Each number is 500 + 25 x the weight over its row's rms, rounded and kept within 0 to 999. Layers, rows and columns count from 0. Numbers have three digits each. The size before them is the row's rms in percent of the matrix's.

# down: layer 6 MLP down (transposed), 640x160, rms 0.0678, rows 287-306, columns 0-159
# up: layer 6 MLP up, 640x160, rms 0.0681, rows 288-307, columns 0-159
down287 099:491476535469526465444496520483496492509587514518538520474523484442505473465476496506481537489442513484475494514472533487515534512479526497485498491487459507483512517496521497517492472506470459507442472536537489540461492514471478503518506477501485489480513498548491463503488512540473503477510524514508521470541514510466484515478527486480495473517518503496510520501460533550521495521510493504530466484484511525537484474531525480524480486467531514510475469543476547484507502507522533
up288 108:535489467517480519491518523462505453544485498481481495481443506503546517506504501495509484487499495541477513523494527545507519508501460495503490524473488561477507504515522497546505480507493497489525499485528458537496483489465553481536492495491552499512508528490550497510522480488463491507455491502490480476529485539474498498514487527456515481508456471501485522521473495466507497495483467528515503511561488474514481463529516516516490541510472465519526418485545532499513458520470514
down288 114:516506499457511496478521472470487478531548502466500517497565454500473492478500478533531478489544460520520531516483523443457518460521538507479501511505507488508522479500510522479527482506510485504479506478486498481555517480510491470437506548534477500497513554516482474550505470502479466506570483482506533509513523543501465474474499480509504504516525481527508476488478532526507491510546509481526498493472500505472482468477515460497488497515472505538496508558483490487536496476503471
up289 092:511483503518538548506550454497505495483465507492504493495497505482505496465540465516520486467489525493504542547523478469477482491458484486491433445477497500502542419510535496511491478510513532490484510511507528506513476519464475497511533447484509498473489518500508535470470528484499515523537508473522494449517509542526502549522482540484461533493523487495520481489481501537450507500508495506544496486500498445470506504546516489528517490481513463481493499484522482485490454488474518
down289 089:521495459511534459535480537496476501467510476553539534505513511479471478487484506509462476505493472503489430485449525497483494529528490457533509482502472513505469542496476504505538506511477471442501502486499510491496488549490469541545495526499521473483444482481499495484541494481479531432505499556497533542507500478491508529464527500513484514512454517473502497501544567517521468509499512485529505509500526494507499488511520507482502542511492494509506511523486533487531520494477473
up290 105:585493435507481498476543473450480512471460484535501481501518504469509494459515506468500510510499506491473471553513524502528521499470490535491469512463495520525510504518507533491539501481475495484488465522482511501532512517489539458453473468472499432520487539531507492538511496520517510487534549497549500476512513534459508502518497505549493466521484506481529467526501519485480485500500495517493508509484479472500510499510516514526494480449456546519492468466488521523515496488523489
down290 100:511530497454491521513495544523531452496516490533478476487489506539531520517499515490464524470469550478500499488524501500509530540474491519532514500499493485474499519466485487524530499534468513521448524430509452467450502498540483499506504446517483499454487507486467556504493514521501498491513464483542453529503472518529518508506477509508512451509519517477533486514506469516524466487512507472455505492512512529485494504509501488456469486490530491539520527527513455513513460554494508
up291 098:457504488535545451512522502502458492467518524475515520513502469513472529518515529491500513548553478515467502548516531504496488485497484503517478510476483533496484470485524493475551509512440507533500513512508543485522491456470467520443488528467495478497468486509496521555520517507497530504541494510476491471471479568507510508503528484518477496527468480531494505478487502470439538512477512496474540526500516508492457533524516506513470526532503513492462525520473482481471487513520519
down291 087:453512516464478509484492509536474524527510480500494539489519558471492492546526498465551493497454489518499487454453470488513529479476523515485518493506524469504514539533418486537482495499512488477489479501532512465535485494510496510500527495504524501531494471536525463526514496505508479502472540524510510516506517461496540509495463438495503497520475497494478498523529487488543477454520502541503474511511445463472516555459515485493520494459526502513496515521515496513521485472500466
up292 096:512478532482478486499548466503480494486467497484494525428520514476472535547469526499509485466460490497481485488473501520510450517465497490482514488498505503506544496452506494525537511496521455496482506503487502466470502529499513542515484525488476434515553466484486514512513525486502511563521550479538536459505512488499497560485516497482486506493502512521500507491510483504491470522483510497480525456578510465523490492488482515522469503470494472535499496545530516520508470497480468
down292 098:526473480508472514494516501474522489520524518474478473530491522522494503478573532501467528491514529557509520471518506509502516485517480529461487487494475511473498504509511481499456422474534544481540526556487527527487483449504527487420494521507552478508515458503508494490495506492496484488511515520488496532477513522467488510511492545506476528472529475489486511523470495520517532462499478530490570488474479509492519499507468500517514514474512533498476510464501462480469481496527514
up293 106:524521526480495506507524504485488495475488523483487478490446472473488481513478481473500540491509476484502531497514490489495470540462523536544503505544498512537477508506521467516505481525492511433502510498530496488530476470442478500487533444498497480548532473526473525523521512524534462482458510521493495507515551493514507526525483537478500535499461495523531478530504517485467488489517447503488452538497470481487452462531483470527499516536557513485508522493512520476526478529482528
down293 106:506437471503509541507503509461544510504481480497494508500514561505491480482490517503506474490491540491481520525504528547546515485478552486488507479527459517505489515537466488484482522547516480439493506515492522502510501521547459506515472484503432522486498490508435480466513508489515465506504519467495529541504506516494485533536543514551496484498526540471473519484500454506492514477501495519506495514471440480510474486480507490534508470530466469467515482516507516501480507553484499
up294 091:484499516468530475498517489493497495538487525516492537456516471472518512502476522486484503515472504488506504424512481532555535509519478482460521497476512497484522495476527517500497526478487519502487534456483542479485494441547537497525524482495480497498530428495525457498489498504492461486518535521461509503503479487503469507531505478514487487469499500486540487510494458520506511461528463515492546540467521483520538480475518522535532522462492505478559549515476468488502503502487538
down294 094:493489500498507511508502467464513515458516479475459502507505525542505490504470465500527472514491502524478545538534507485474499452479522534566489486500466473484471517525463491488518515465483461499499525532469450472500472507496460474462518546534500457488505546514479479503507492534520499515491507520557483496518515549487516508505516510454496525514488505519486465537468504494504467504503511510495518473548505550529430522504494530471523493502511484509478509527519546482496442524506487
up295 099:465547500448504473514484469493520495501447481525517483498476486505488524474479537475458519536517504511494505493495502510492518491534543488507558533562484493533515493498481480489481509465480472499463497530510487546493500524488532478475513522484513508492499467522465508468512493517491470510533505500546500520502500488491450536474535461506496488483541524515466491514481525482456501464552505526499477466514474488511477501506515451546548496559488512520555466499513477524502516486469542
down295 103:538448449522517507564518485482534524498489526480517524477465479517490515495499532525487516516472487498512528466487498466490527541538490524522498492444472485528529472508449474533511535517501549505503524453492496511502444514551533508497465495451495491491520517520482501515486499521525506513458514458464507512515509464518515505494519499501487492497502512509539517465549485491535498476477515476486487486487479520474552506539474514476488473442472468482487507532547510477497504520481529
up296 093:513474476509499515501486525526514503474501499546529477491544538509508517458519487440497510507509506522511481532503547474475532478498454519514511521497504508512490498496514523506483451533518516489508501499489478535534503520538514487501452483455481450514523466480550475476496494504483478496468451550510457507475496487497530477498468476547472507485513502500543525464482553457494484496492536538473509510515473488552478477468445510448510525514486472474495532516454496515488474494521504
down296 101:521500495492468511463472483544495509482509507523509529515483536497472503488453484514451539532478472498505482535479509509486461527467449463515497507512480514447496497484438515500482534505481531493539489532516527521524512454494495487521486497485509520506506511485500477459517473492502522540464513461477532479498519458484547492505483515501490435530473551465502466522524550504500527487529484477472525485489496498521488544518496507477512564528484503494506531487503570499497524524506509
up297 098:536481534505482536554477472547486513511518478496451507512493470496531500510454473497542474495464500481506509459535495522476492481468535522515478507521511548505535497526485519499514477494511511480529527473479508476495449493475476497482468526523490477494524505468484495500500488508501471523535508503499539453495484492454528517547507483510486467496507508490505494483543489525494528474524490506450466477547472496437519501515508505476521440488491498514475541551556489456510518526536513
down297 097:527502518466517508482487512481490471491525507515536508467526472509500525487492497516442541501513511478473511500485496502482532521437506497493453515463482481505511534483553540525489515519486505533498478516503518512506527496522527544497552518446509491517514476510457482485501456516436546496465455538492496500498484496468513511506492525520500503526531476511493466500498494493464466524509487557510518417466500476534476496497514439485477521485521497480517512509472497485489508540486547
up298 099:532496490502500520485450442473523487484548498508528537506578479518470499466493537502540487507467496478520496505500477485496496528469471502493443489497490492508535521551463506452473478527488555485524518496451518504510498505515479532510511533493463538516477543462527530502523511465483507475504491519516481498461533474515497536530511534468483500472520500518465536519476505508478454517463509502476512483457494478470513483512495507542490532493507464489520528488470471515509490539492488
down298 103:491555524559471494499510512498524504512461491504550523458538469476515506506501500557490466507546494514455535497458567474495524453515518513473533512435493521513505512483517539500473511493529482487497455483486479456473514501499503480489497509489519489486495508466508493493523522516484500471515495501492508532475503533527512491459530473467517501464491502544494477501482478546497505505463532452463506512492496533479462508478503557501529490476462513542541503491515498478526471512481494
up299 104:500495518484464506489437448459475500496533498478517538526491504496470466517497489486476519497497494513503494540488538497484480519537531525503466480529455484480534524517493492459507502518495528506487537519478548499523537519457469494487495537542483516483529524473535501526517509499487454499513484534446537464459513489506481516518544495465501511497500486547462486471519487519528476511486491501488483531544492490546430508525474554521501511457498493507476498520505475505519489530484463
down299 101:516533487495465509497476532507491501528451467507534495484542467473511476506516515510495469517533499533485529493511544489523491470559518522506497478517521458505480537509488494495492495509476506497521518502457496505503540500476528466503447480488502506462538481474468492469499463519496484537502493484490510556510542452532510479542480484514477496478497537512485515468511508536489503502475478479484484527490510455545521426448479550513554512527485543471477517491528482492523500476515483
up300 104:498478435472515489520457511549548535471473498477480492534520512494507549500505510553492512473471489460501499470434474491463452528527531509484530472517519511553497499487456491489531495468502500469516553462490505475495488477497505464518549529496518502528489457500527453521546541511517529513526505513511480499522468497556508496491493464501464488519465477501482467508505461481494497506489520518521477512494519463521490509524510503508529478534487531489500492507512512529481496514492545
down300 098:531505501541478526502478465485474537508488526550474514514467483459482485525469530482501510516532475492527511517482484466508536535512524529479534520503507490506547478504497495440462523478485500481492481476508483466492478553506501505492505506516486553488477511546499463512477497531534522494539475485475523476477519494492512495514475535490550488471482564498498477525450495519513498506482522476468521505489499451472541512480489470477535490493560505469547476463480469492481501533506531
up301 095:535507514474479550487510530481527488492523502476516503498548469508505489517473520502463490481535497522473510522474535539484541539455485466533468501537518471480536496488502548536552481504494490468517474518482495500484477519498509501524480508516523512464497498502486477514516519484522533499527447498474559457507527484529479505474486506507537523438501454509482508499478489509470531497512475513456524482520538463520492419481535464489518494506490503520527536509490520490483545508522487
down301 089:538487516511511504535524490515466524476483500494530423466459493508500487485501479518524528512515515526518467487483483502477465506523536480463506532507483524514511475553495463518482482500498514514501523502508483473502506508517501505482510475519508507545508530523534504486448466497475529507455481478484468500535438513522531521465496468486497517580495458462481524485492515501508467485471497504570446514486498525539520522525466482465486522488462505541492497527510522505517479483529504
up302 104:525498543492491495505536475534479512424486499508508498480483518495508489475501485485528550478502516520518524487465499538506465517496461500505522502542499477505519530487502506538499502513489480453535552487480448508542524529507507480485515440554482519521485498495492524493502526478508517516503556471546505511510536484533478480468507475484518499476501503510490466524465517510509524501528464469521471498516511550512511505489461482515518516515472530503464468445436479517500476553510529
down302 093:524482511507512489486514471479508532526526541510559530482498493474469533498492476496456501560473454547507508510487472468501515489492522463455529516498545534516506503491499489518472515447464535508519477493508526521507453489510515487517468510483486492511498487559471476515493509532494438493510447489546491523475505516458533510499484496533485487491463482514476524526470466502480528503521456537509520521489440482519459521525497477524504486519514476500492523548504520482520490457501491
up303 087:491521468463528551466495488490490497523449537552484468506541437532506517470533518484484511489531527500526485531471485472459485502476498497454494527506552497485532493506487489467501517509478505529522488501537475503513537505514508465501527517485496501502477558554475508525509499479515488522496473540494489455511514535529454522470534506490513518433518510500501477509498462512546512523485522489547514504545496520491486497487532470498501503539472477487537497463484508487526464519524498
down303 090:491467530524467515537482491460506505515443519501519509486514538520512476527447519488441478514501510549500450555516521496503514507520509489538497499543495500485493453495481512509487506482500553547462515523472529492489478500499493476469454524458510466513532500506492493490491488504508518490511490470471524524496495496546485515524492484508539479480460537507529495474511504475524558532488485491502502483528518478501459522524498517481462536457480490452529477460519519499467507526523554
up304 100:524480506487505505452528530517510490479550493486476506505506446441477531466465541512518517484498469520473478503518518507514512466504517500485492491484508497512514466545472518490459528497485551476498533482504508482525529474530499492509498469541495475471496498510456518511530507508486500494537494472439488481487510503464502507478528511465539495502510525562491522472523490500496527517500477469480461486509457513489510531518503550465497441502484488507477519529483480541500543575504544
down304 103:509457486497528489451538494505520491542491500469465518494503490500439511478448476519517459508535499515535517551459566495479492505510523520497513506473508534515474522472491499500473504486493518525543529492506511470510492488495464489528503528431499463479474496494475512480527503515487517469476527482511500490537522512507457454527526511505534473478513514515460478511496487484502516538514494466505499514502536449512503502486530502553529506527518449473509493547493547487504446466510492
up305 099:491499490447504479541522497525523547545501469538486464501504503517526532477505505482551503501490504544496479486461497481536449530453477531495512474502479543513526502478459477501513475436494483522494502492479555484496464506530527492475498468548523490464503470468519493487553465504517465521469499492506468483501478480494548496479558511452464549522463494493514499493473503512525525483499502480490479488509520460512486482506481523486491494493509505507523499545504535497518522499497553
down305 094:470510503495518493458435507485481512470484485525519512530514462522477479476469508495476509465521474478505521523559483516523515475530491480514475470488499504450470529512500510475540503501527501526487518467469445512492511449493495518519499525453500490547495530526471508536488503502498527506510469531491497459525532491524483485513492527539514514500552518474540494547499478512473487544511521484503514530469507489516497488497524465534496479481573449518498535499494503514484490457499441
up306 096:504441482506530514507486478495517510510509557482503517489526493516478468464487495483518527474487532541460519541441495490498461469497509525498514466529476522487461530498490504501463493533488522485515485496499465497471534528491492508500542455564462504536490488503522502492511524501486476471528536486512518484493460498506473485522520474492516485509525550542483488474516468506543463499471513506500472513540534480490447488526524556503473469510494479529472521485523513555515487535463491
down306 101:509524495475477450476502522477501512515488512488538494490481509467522460500522479511478462510493472473527505525487495530473485488527493478509539505499505516499541500512475502497519481501473484491467539485456477454499520517494530500518519495492529461509496492455528443482476460543493465524492555517531524566444491448533502525514504500515524511524483516495508489492480509530530446476509508499490523508497485487535517522526478588493517483490506536451547528512492512480529480487503469
up307 094:507512508498556550542488468498497542478561490530499526504505481512474497485495522488466521534506506447485515519497479470499539509493520523517463496482560498501506514497520484492517510484504461482530525460536485501467547482463502511477517472499503531492488516497480505528497529437485543489476483488535471499510482488509453447502473515465553515483508523491444485504525500533456473463542496501481486489497485474532480498486499480468479521513491492461500486474530442478488477508536510